From a checkpoint of a small transformer trained on Wikipedia.
Architecture: RMSNorm before each block, rotary positions, no biases in attention or MLP, untied embeddings.
Training: a variant of Adam for these matrices, 160M tokens, 6787 steps.
Each number is 200 + 40 x the weight over its row's rms, rounded and kept within 0 to 999. Layers, rows and columns count from 0. The size before them is the row's rms in percent of the matrix's.

# k: layer 3 attention key, 384x192, rms 0.0972, rows 107-123, columns 0-95
# q: layer 3 attention query, 384x192, rms 0.0972, rows 108-123, columns 0-95
k107,113,140,162,176,239,211,138,231,219,180,236,210,181,206,172,171,223,169,121,250,255,192,271,208,194,226,222,218,258,184,197,211,172,215,312,216,190,216,170,182,186,125,266,231,204,214,194,250,229,149,230,204,157,156,273,206,180,195,265,213,222,235,191,245,89,217,160,274,344,174,190,201,264,181,125,176,212,258,228,195,222,174,290,254,219,192,177,268,223,203,228,216,183,198,184,128,250
q108,106,205,208,214,248,143,160,234,254,200,210,206,223,258,196,235,187,200,225,171,183,182,190,166,164,134,95,257,242,208,176,165,207,141,150,181,139,136,122,218,209,250,185,162,121,213,189,109,184,122,183,162,154,240,203,199,214,175,269,178,57,271,288,212,275,192,229,216,179,254,263,168,191,203,146,219,217,289,162,163,231,197,216,179,184,183,209,242,154,249,206,239,231,263,258,202,221
k108,099,131,225,231,162,256,237,149,175,147,213,224,209,177,219,172,143,203,215,186,352,220,224,185,236,228,149,167,177,201,249,255,203,175,186,227,157,167,200,207,259,243,242,162,183,199,303,217,183,177,202,218,197,217,137,283,213,165,196,200,150,273,140,214,215,270,213,164,217,159,162,205,231,149,196,173,210,169,267,216,180,143,155,231,185,194,177,220,268,218,311,218,105,240,241,295,209
q109,109,185,171,181,159,151,162,153,206,164,287,190,226,174,216,163,115,191,240,191,142,189,194,192,243,221,162,173,200,270,129,163,229,214,148,161,238,201,187,237,218,121,256,175,160,146,262,168,191,188,187,208,154,268,142,269,178,136,236,200,214,164,163,186,197,216,300,206,218,224,83,121,146,193,158,270,205,236,210,217,236,153,173,134,233,162,258,178,148,221,204,243,188,240,263,236,148
k109,109,256,215,210,224,213,200,166,152,145,182,184,214,180,230,142,172,243,186,258,296,197,170,165,124,263,217,176,206,226,212,267,159,134,198,191,144,209,260,159,174,141,221,198,177,214,135,269,213,183,281,265,229,108,200,145,149,191,170,173,192,195,175,202,239,264,142,300,203,193,131,278,213,126,176,275,293,195,258,228,163,203,245,207,235,219,232,260,147,195,176,140,150,268,174,255,175
q110,105,213,211,199,185,167,181,134,167,306,182,200,196,242,162,186,181,194,168,231,218,157,220,196,229,201,178,248,246,133,119,120,96,172,249,247,143,177,204,170,257,183,148,216,198,251,210,226,181,174,217,125,148,191,187,234,227,201,152,213,154,253,149,204,218,274,194,176,113,209,212,216,249,131,214,210,232,180,300,249,212,225,174,180,128,177,162,203,286,188,127,224,131,196,242,172,190
k110,109,119,193,212,252,279,210,209,190,193,216,171,220,188,252,185,233,242,181,179,231,177,246,153,239,289,204,150,202,160,245,224,278,154,155,194,180,232,220,166,186,127,254,184,207,199,177,195,221,141,207,214,205,207,218,252,303,192,268,203,177,227,253,216,238,163,114,241,253,160,226,247,213,210,232,220,209,247,162,234,242,196,269,196,173,162,225,158,141,186,302,187,261,177,216,157,251
q111,100,145,202,196,244,210,205,227,195,277,190,174,208,185,183,143,146,148,203,232,129,165,199,208,173,153,144,210,180,222,256,171,206,195,166,233,253,149,147,163,160,226,161,224,183,171,181,291,108,139,208,226,197,211,206,214,182,250,248,190,210,230,220,215,279,145,149,194,169,198,167,273,240,136,207,181,163,192,194,194,161,203,259,267,158,232,114,228,239,170,234,168,271,178,208,179,231
k111,100,230,167,176,148,146,190,201,187,121,216,208,227,199,159,252,235,254,185,189,190,205,218,162,266,207,222,148,134,153,204,102,163,192,244,177,214,172,257,197,242,241,106,188,197,217,205,187,180,234,193,98,162,326,156,251,207,185,228,164,193,160,185,212,198,205,225,101,130,207,210,183,192,220,240,211,236,255,152,232,134,154,184,227,195,254,181,212,232,190,210,221,175,163,233,210,235
q112,112,170,220,212,167,192,165,191,201,199,248,193,254,218,223,269,207,175,174,223,225,248,224,222,182,279,200,162,183,233,192,119,127,241,149,204,239,191,222,228,231,209,206,236,159,220,210,161,186,225,253,213,235,157,195,189,160,265,185,242,185,245,218,151,186,285,208,206,204,230,220,213,157,157,188,192,146,169,311,181,142,226,175,64,240,151,204,175,151,158,178,174,142,158,267,170,251
k112,108,162,209,275,207,208,249,141,197,303,196,165,121,229,181,168,242,226,279,250,224,189,170,204,317,282,203,251,248,231,233,201,264,134,169,116,199,136,208,206,194,158,142,197,206,195,213,175,158,162,187,158,192,111,233,153,206,141,206,253,251,217,227,198,195,185,158,206,170,154,189,211,242,187,201,255,225,250,120,203,225,219,233,241,262,165,234,205,170,138,202,149,215,274,177,144,276
q113,099,183,199,225,212,137,128,156,201,185,216,151,179,243,126,176,219,183,262,133,217,195,170,279,220,162,223,258,246,138,203,131,132,205,172,233,188,189,153,247,194,211,201,174,232,207,166,210,159,122,205,147,220,251,239,182,237,167,220,172,154,202,215,180,242,265,221,171,268,135,221,210,169,151,211,222,283,170,201,213,170,177,190,250,175,203,270,120,178,201,183,160,247,257,277,235,193
k113,098,156,209,189,254,229,223,186,140,194,174,201,129,202,212,134,187,171,218,104,184,195,226,164,221,227,130,212,256,205,205,256,215,214,217,216,205,184,193,179,205,184,239,172,204,194,177,250,217,150,298,219,160,206,211,208,153,195,239,141,199,195,187,236,193,207,153,228,190,182,213,193,208,226,205,159,170,296,196,169,222,185,131,217,257,220,156,295,248,210,230,230,186,166,186,196,239
q114,096,243,216,192,229,188,229,194,223,160,239,224,228,197,284,211,111,265,205,217,275,87,193,190,200,229,195,178,171,151,96,107,211,168,213,197,107,177,236,214,236,231,254,162,135,198,220,163,211,243,197,217,156,192,124,208,215,181,176,241,137,247,215,262,256,255,239,249,142,211,275,229,272,238,225,202,270,241,205,275,191,241,172,284,195,118,157,139,183,218,263,209,182,204,220,167,136
k114,093,180,150,246,215,230,163,214,272,201,240,211,276,224,232,162,205,209,132,223,255,159,214,236,231,253,235,191,166,163,259,203,220,198,172,145,145,224,250,214,173,201,293,223,171,207,243,218,272,151,185,246,175,176,123,219,220,175,217,245,178,215,262,183,162,134,180,239,261,207,172,235,256,221,201,172,167,210,239,184,270,188,273,169,161,167,229,168,216,266,250,227,212,228,202,195,279
q115,110,243,189,204,247,247,228,218,217,158,186,190,191,157,173,265,159,207,243,174,169,183,208,148,226,184,132,165,92,197,256,186,177,169,279,145,202,110,185,180,169,231,239,199,185,185,227,221,243,175,210,238,244,187,206,236,187,155,233,154,140,226,222,199,234,193,149,199,198,216,193,165,244,268,226,179,228,168,206,155,145,192,161,259,116,201,160,165,200,193,187,237,239,233,224,240,201
k115,110,212,212,189,206,203,281,189,239,191,222,206,263,115,189,248,194,174,249,150,223,163,217,155,164,153,160,221,258,129,155,139,220,259,236,170,200,194,230,211,175,276,136,159,145,262,239,148,206,212,146,164,177,213,160,222,180,218,234,188,206,235,215,227,225,193,185,137,168,165,233,208,151,232,217,273,125,198,194,114,199,163,252,217,208,213,201,177,167,270,146,176,148,163,210,173,167
q116,103,216,262,221,184,184,212,195,166,121,148,215,178,195,169,256,168,150,199,181,186,218,231,210,177,205,263,128,101,250,174,196,169,210,200,197,207,144,229,290,133,218,229,173,223,179,252,206,237,234,242,194,254,148,227,219,239,209,230,190,228,119,198,165,159,279,162,123,163,179,205,200,157,246,151,210,243,273,173,197,175,118,239,184,181,250,170,197,158,217,205,228,248,194,206,223,211
k116,103,258,211,191,199,209,199,190,208,236,161,206,204,170,131,138,190,150,240,231,124,151,188,190,252,124,158,235,214,154,188,149,242,219,200,221,229,175,98,187,179,236,109,206,194,249,172,183,209,219,213,157,155,205,237,167,128,192,190,172,235,187,231,265,176,192,125,171,209,244,239,263,159,165,209,171,174,285,136,142,177,237,150,207,220,228,203,172,217,220,158,176,241,191,148,180,136
q117,104,231,217,189,182,217,174,254,242,263,194,212,263,206,279,210,240,261,138,273,239,160,212,178,201,182,165,248,241,146,203,176,199,179,240,199,237,241,237,182,262,194,132,296,182,235,181,200,186,222,224,237,213,240,223,163,197,167,129,159,218,250,223,185,181,179,194,232,240,182,232,279,172,195,183,161,127,220,182,168,119,245,207,170,218,127,191,237,200,176,251,124,214,188,191,180,193
k117,107,201,193,222,212,202,171,255,235,202,187,229,101,255,166,323,250,210,234,205,230,269,206,284,233,229,234,191,213,259,209,180,244,215,122,168,218,154,227,203,159,254,222,164,220,158,189,224,242,192,211,170,183,211,228,229,214,210,176,187,234,219,188,162,198,195,266,127,177,171,229,121,243,212,228,184,251,147,182,150,248,262,271,227,226,225,164,215,210,226,227,243,191,306,209,181,274
q118,097,200,175,183,201,241,225,154,182,187,189,228,156,159,292,182,183,218,224,153,211,180,244,172,207,286,210,217,266,143,191,241,210,188,224,211,216,175,238,144,170,130,236,203,196,192,252,251,235,175,133,186,228,247,173,212,266,173,201,165,224,197,168,202,211,177,266,198,161,230,185,192,286,159,185,199,244,188,248,127,279,141,187,248,184,246,198,218,184,199,117,242,198,97,114,185,211
k118,099,164,212,139,207,167,179,265,192,191,203,217,267,215,160,195,206,218,149,222,217,157,250,198,169,267,162,202,167,210,183,196,249,208,272,219,206,258,208,144,209,164,261,172,183,215,149,245,172,204,143,171,235,215,167,121,166,216,219,210,160,152,249,309,204,211,178,257,299,228,170,240,170,170,220,254,128,216,278,236,196,136,220,157,183,136,166,140,53,193,235,173,148,157,195,164,134
q119,105,243,218,224,171,135,120,183,206,159,241,217,232,255,277,274,208,230,160,268,226,224,167,208,204,217,189,209,98,301,197,199,242,192,184,122,299,165,207,175,195,173,184,171,207,170,215,136,238,242,228,230,225,218,201,156,144,191,205,292,200,173,201,192,229,239,204,179,167,235,157,167,191,185,223,231,170,160,219,251,185,192,183,116,212,166,200,170,158,218,240,164,168,161,225,219,163
k119,102,308,200,243,162,186,221,164,221,216,150,165,224,193,218,145,208,173,242,258,240,150,160,179,201,248,215,203,273,189,169,233,168,155,198,165,197,176,159,204,241,225,176,172,200,220,214,159,221,162,227,209,237,179,257,128,157,167,120,248,275,248,249,207,231,160,242,244,164,207,210,162,250,218,156,142,249,220,198,168,151,233,134,264,280,177,231,254,181,209,165,228,175,251,175,177,262
q120,108,215,196,224,207,207,194,225,199,215,261,262,230,228,214,191,141,237,256,163,160,142,255,140,213,184,178,187,147,215,141,229,246,139,216,176,214,175,161,183,165,185,277,201,175,160,185,230,229,269,215,218,199,206,169,273,284,151,244,135,152,190,168,173,207,256,205,258,150,207,181,142,225,252,148,184,181,284,143,218,223,191,231,263,174,198,141,243,165,179,207,278,253,225,184,158,200
k120,108,273,204,203,188,221,136,205,219,197,190,212,260,161,186,188,145,192,194,206,218,199,120,200,193,253,221,178,144,156,198,123,272,203,180,147,182,200,234,205,265,225,181,158,165,229,247,200,238,150,137,216,189,206,149,197,206,217,136,200,174,212,221,252,210,211,166,173,156,242,163,281,116,203,243,253,152,132,313,141,177,252,222,160,168,198,200,137,134,257,230,164,187,188,160,292,142
q121,105,282,215,220,237,241,144,202,226,216,213,222,223,204,140,230,137,147,241,157,116,209,207,147,121,159,139,255,137,253,181,128,247,208,204,131,213,151,174,164,200,232,217,238,130,191,176,206,129,189,254,214,202,252,192,250,196,188,238,205,193,237,213,148,269,221,164,177,167,194,191,194,238,135,171,196,136,236,237,228,173,224,230,180,154,214,208,229,222,206,217,238,201,238,236,129,233
k121,104,275,195,218,128,218,249,187,200,139,132,176,197,133,250,247,180,195,277,196,234,257,172,187,255,197,161,92,229,133,232,184,181,177,174,195,174,166,290,220,221,200,148,163,169,232,298,189,153,196,192,99,205,243,113,222,177,225,196,179,173,184,166,212,198,233,184,162,139,229,202,243,159,222,226,271,227,160,175,175,170,236,191,247,193,224,236,216,92,236,241,152,183,225,196,167,217
q122,097,179,193,248,197,189,192,189,191,142,169,150,103,224,119,183,209,147,178,193,241,283,169,268,194,231,243,196,199,231,249,228,254,211,142,222,232,196,178,202,166,223,245,210,280,157,186,210,183,182,297,223,278,141,238,189,169,209,205,248,338,166,156,148,213,204,215,178,231,182,162,206,192,242,246,191,161,140,229,207,162,187,184,202,218,272,200,240,275,207,138,146,219,215,231,274,222
k122,093,202,203,150,154,110,232,215,188,257,136,162,198,145,184,141,150,185,268,167,141,156,206,160,229,210,198,191,211,227,102,183,100,247,245,219,220,231,219,214,275,171,149,216,199,179,114,168,171,189,234,202,206,181,265,157,207,218,173,120,211,207,166,243,157,196,209,167,162,273,221,167,213,200,182,164,193,217,136,181,190,180,141,193,266,261,230,212,264,162,138,181,260,165,163,180,168
q123,110,228,174,226,111,190,205,181,180,200,181,171,175,207,240,177,202,260,164,210,220,170,144,183,231,158,271,188,195,219,245,221,157,185,199,179,262,144,157,206,236,194,194,181,315,202,125,217,265,240,159,165,219,180,257,164,205,209,169,145,169,172,154,284,110,190,185,224,255,177,230,129,176,250,225,234,239,192,183,277,252,192,167,212,195,203,230,148,202,201,205,229,182,262,190,228,192
k123,108,242,215,175,272,249,122,225,197,193,221,180,165,158,180,130,169,176,173,163,185,168,175,150,243,217,209,239,250,231,128,244,208,158,240,219,200,200,87,150,215,232,202,216,184,221,219,130,223,185,220,301,244,152,225,173,187,217,157,234,235,236,213,192,246,166,209,214,164,210,193,150,183,266,168,150,201,207,212,153,216,224,196,200,176,145,181,247,276,215,164,204,293,164,187,216,244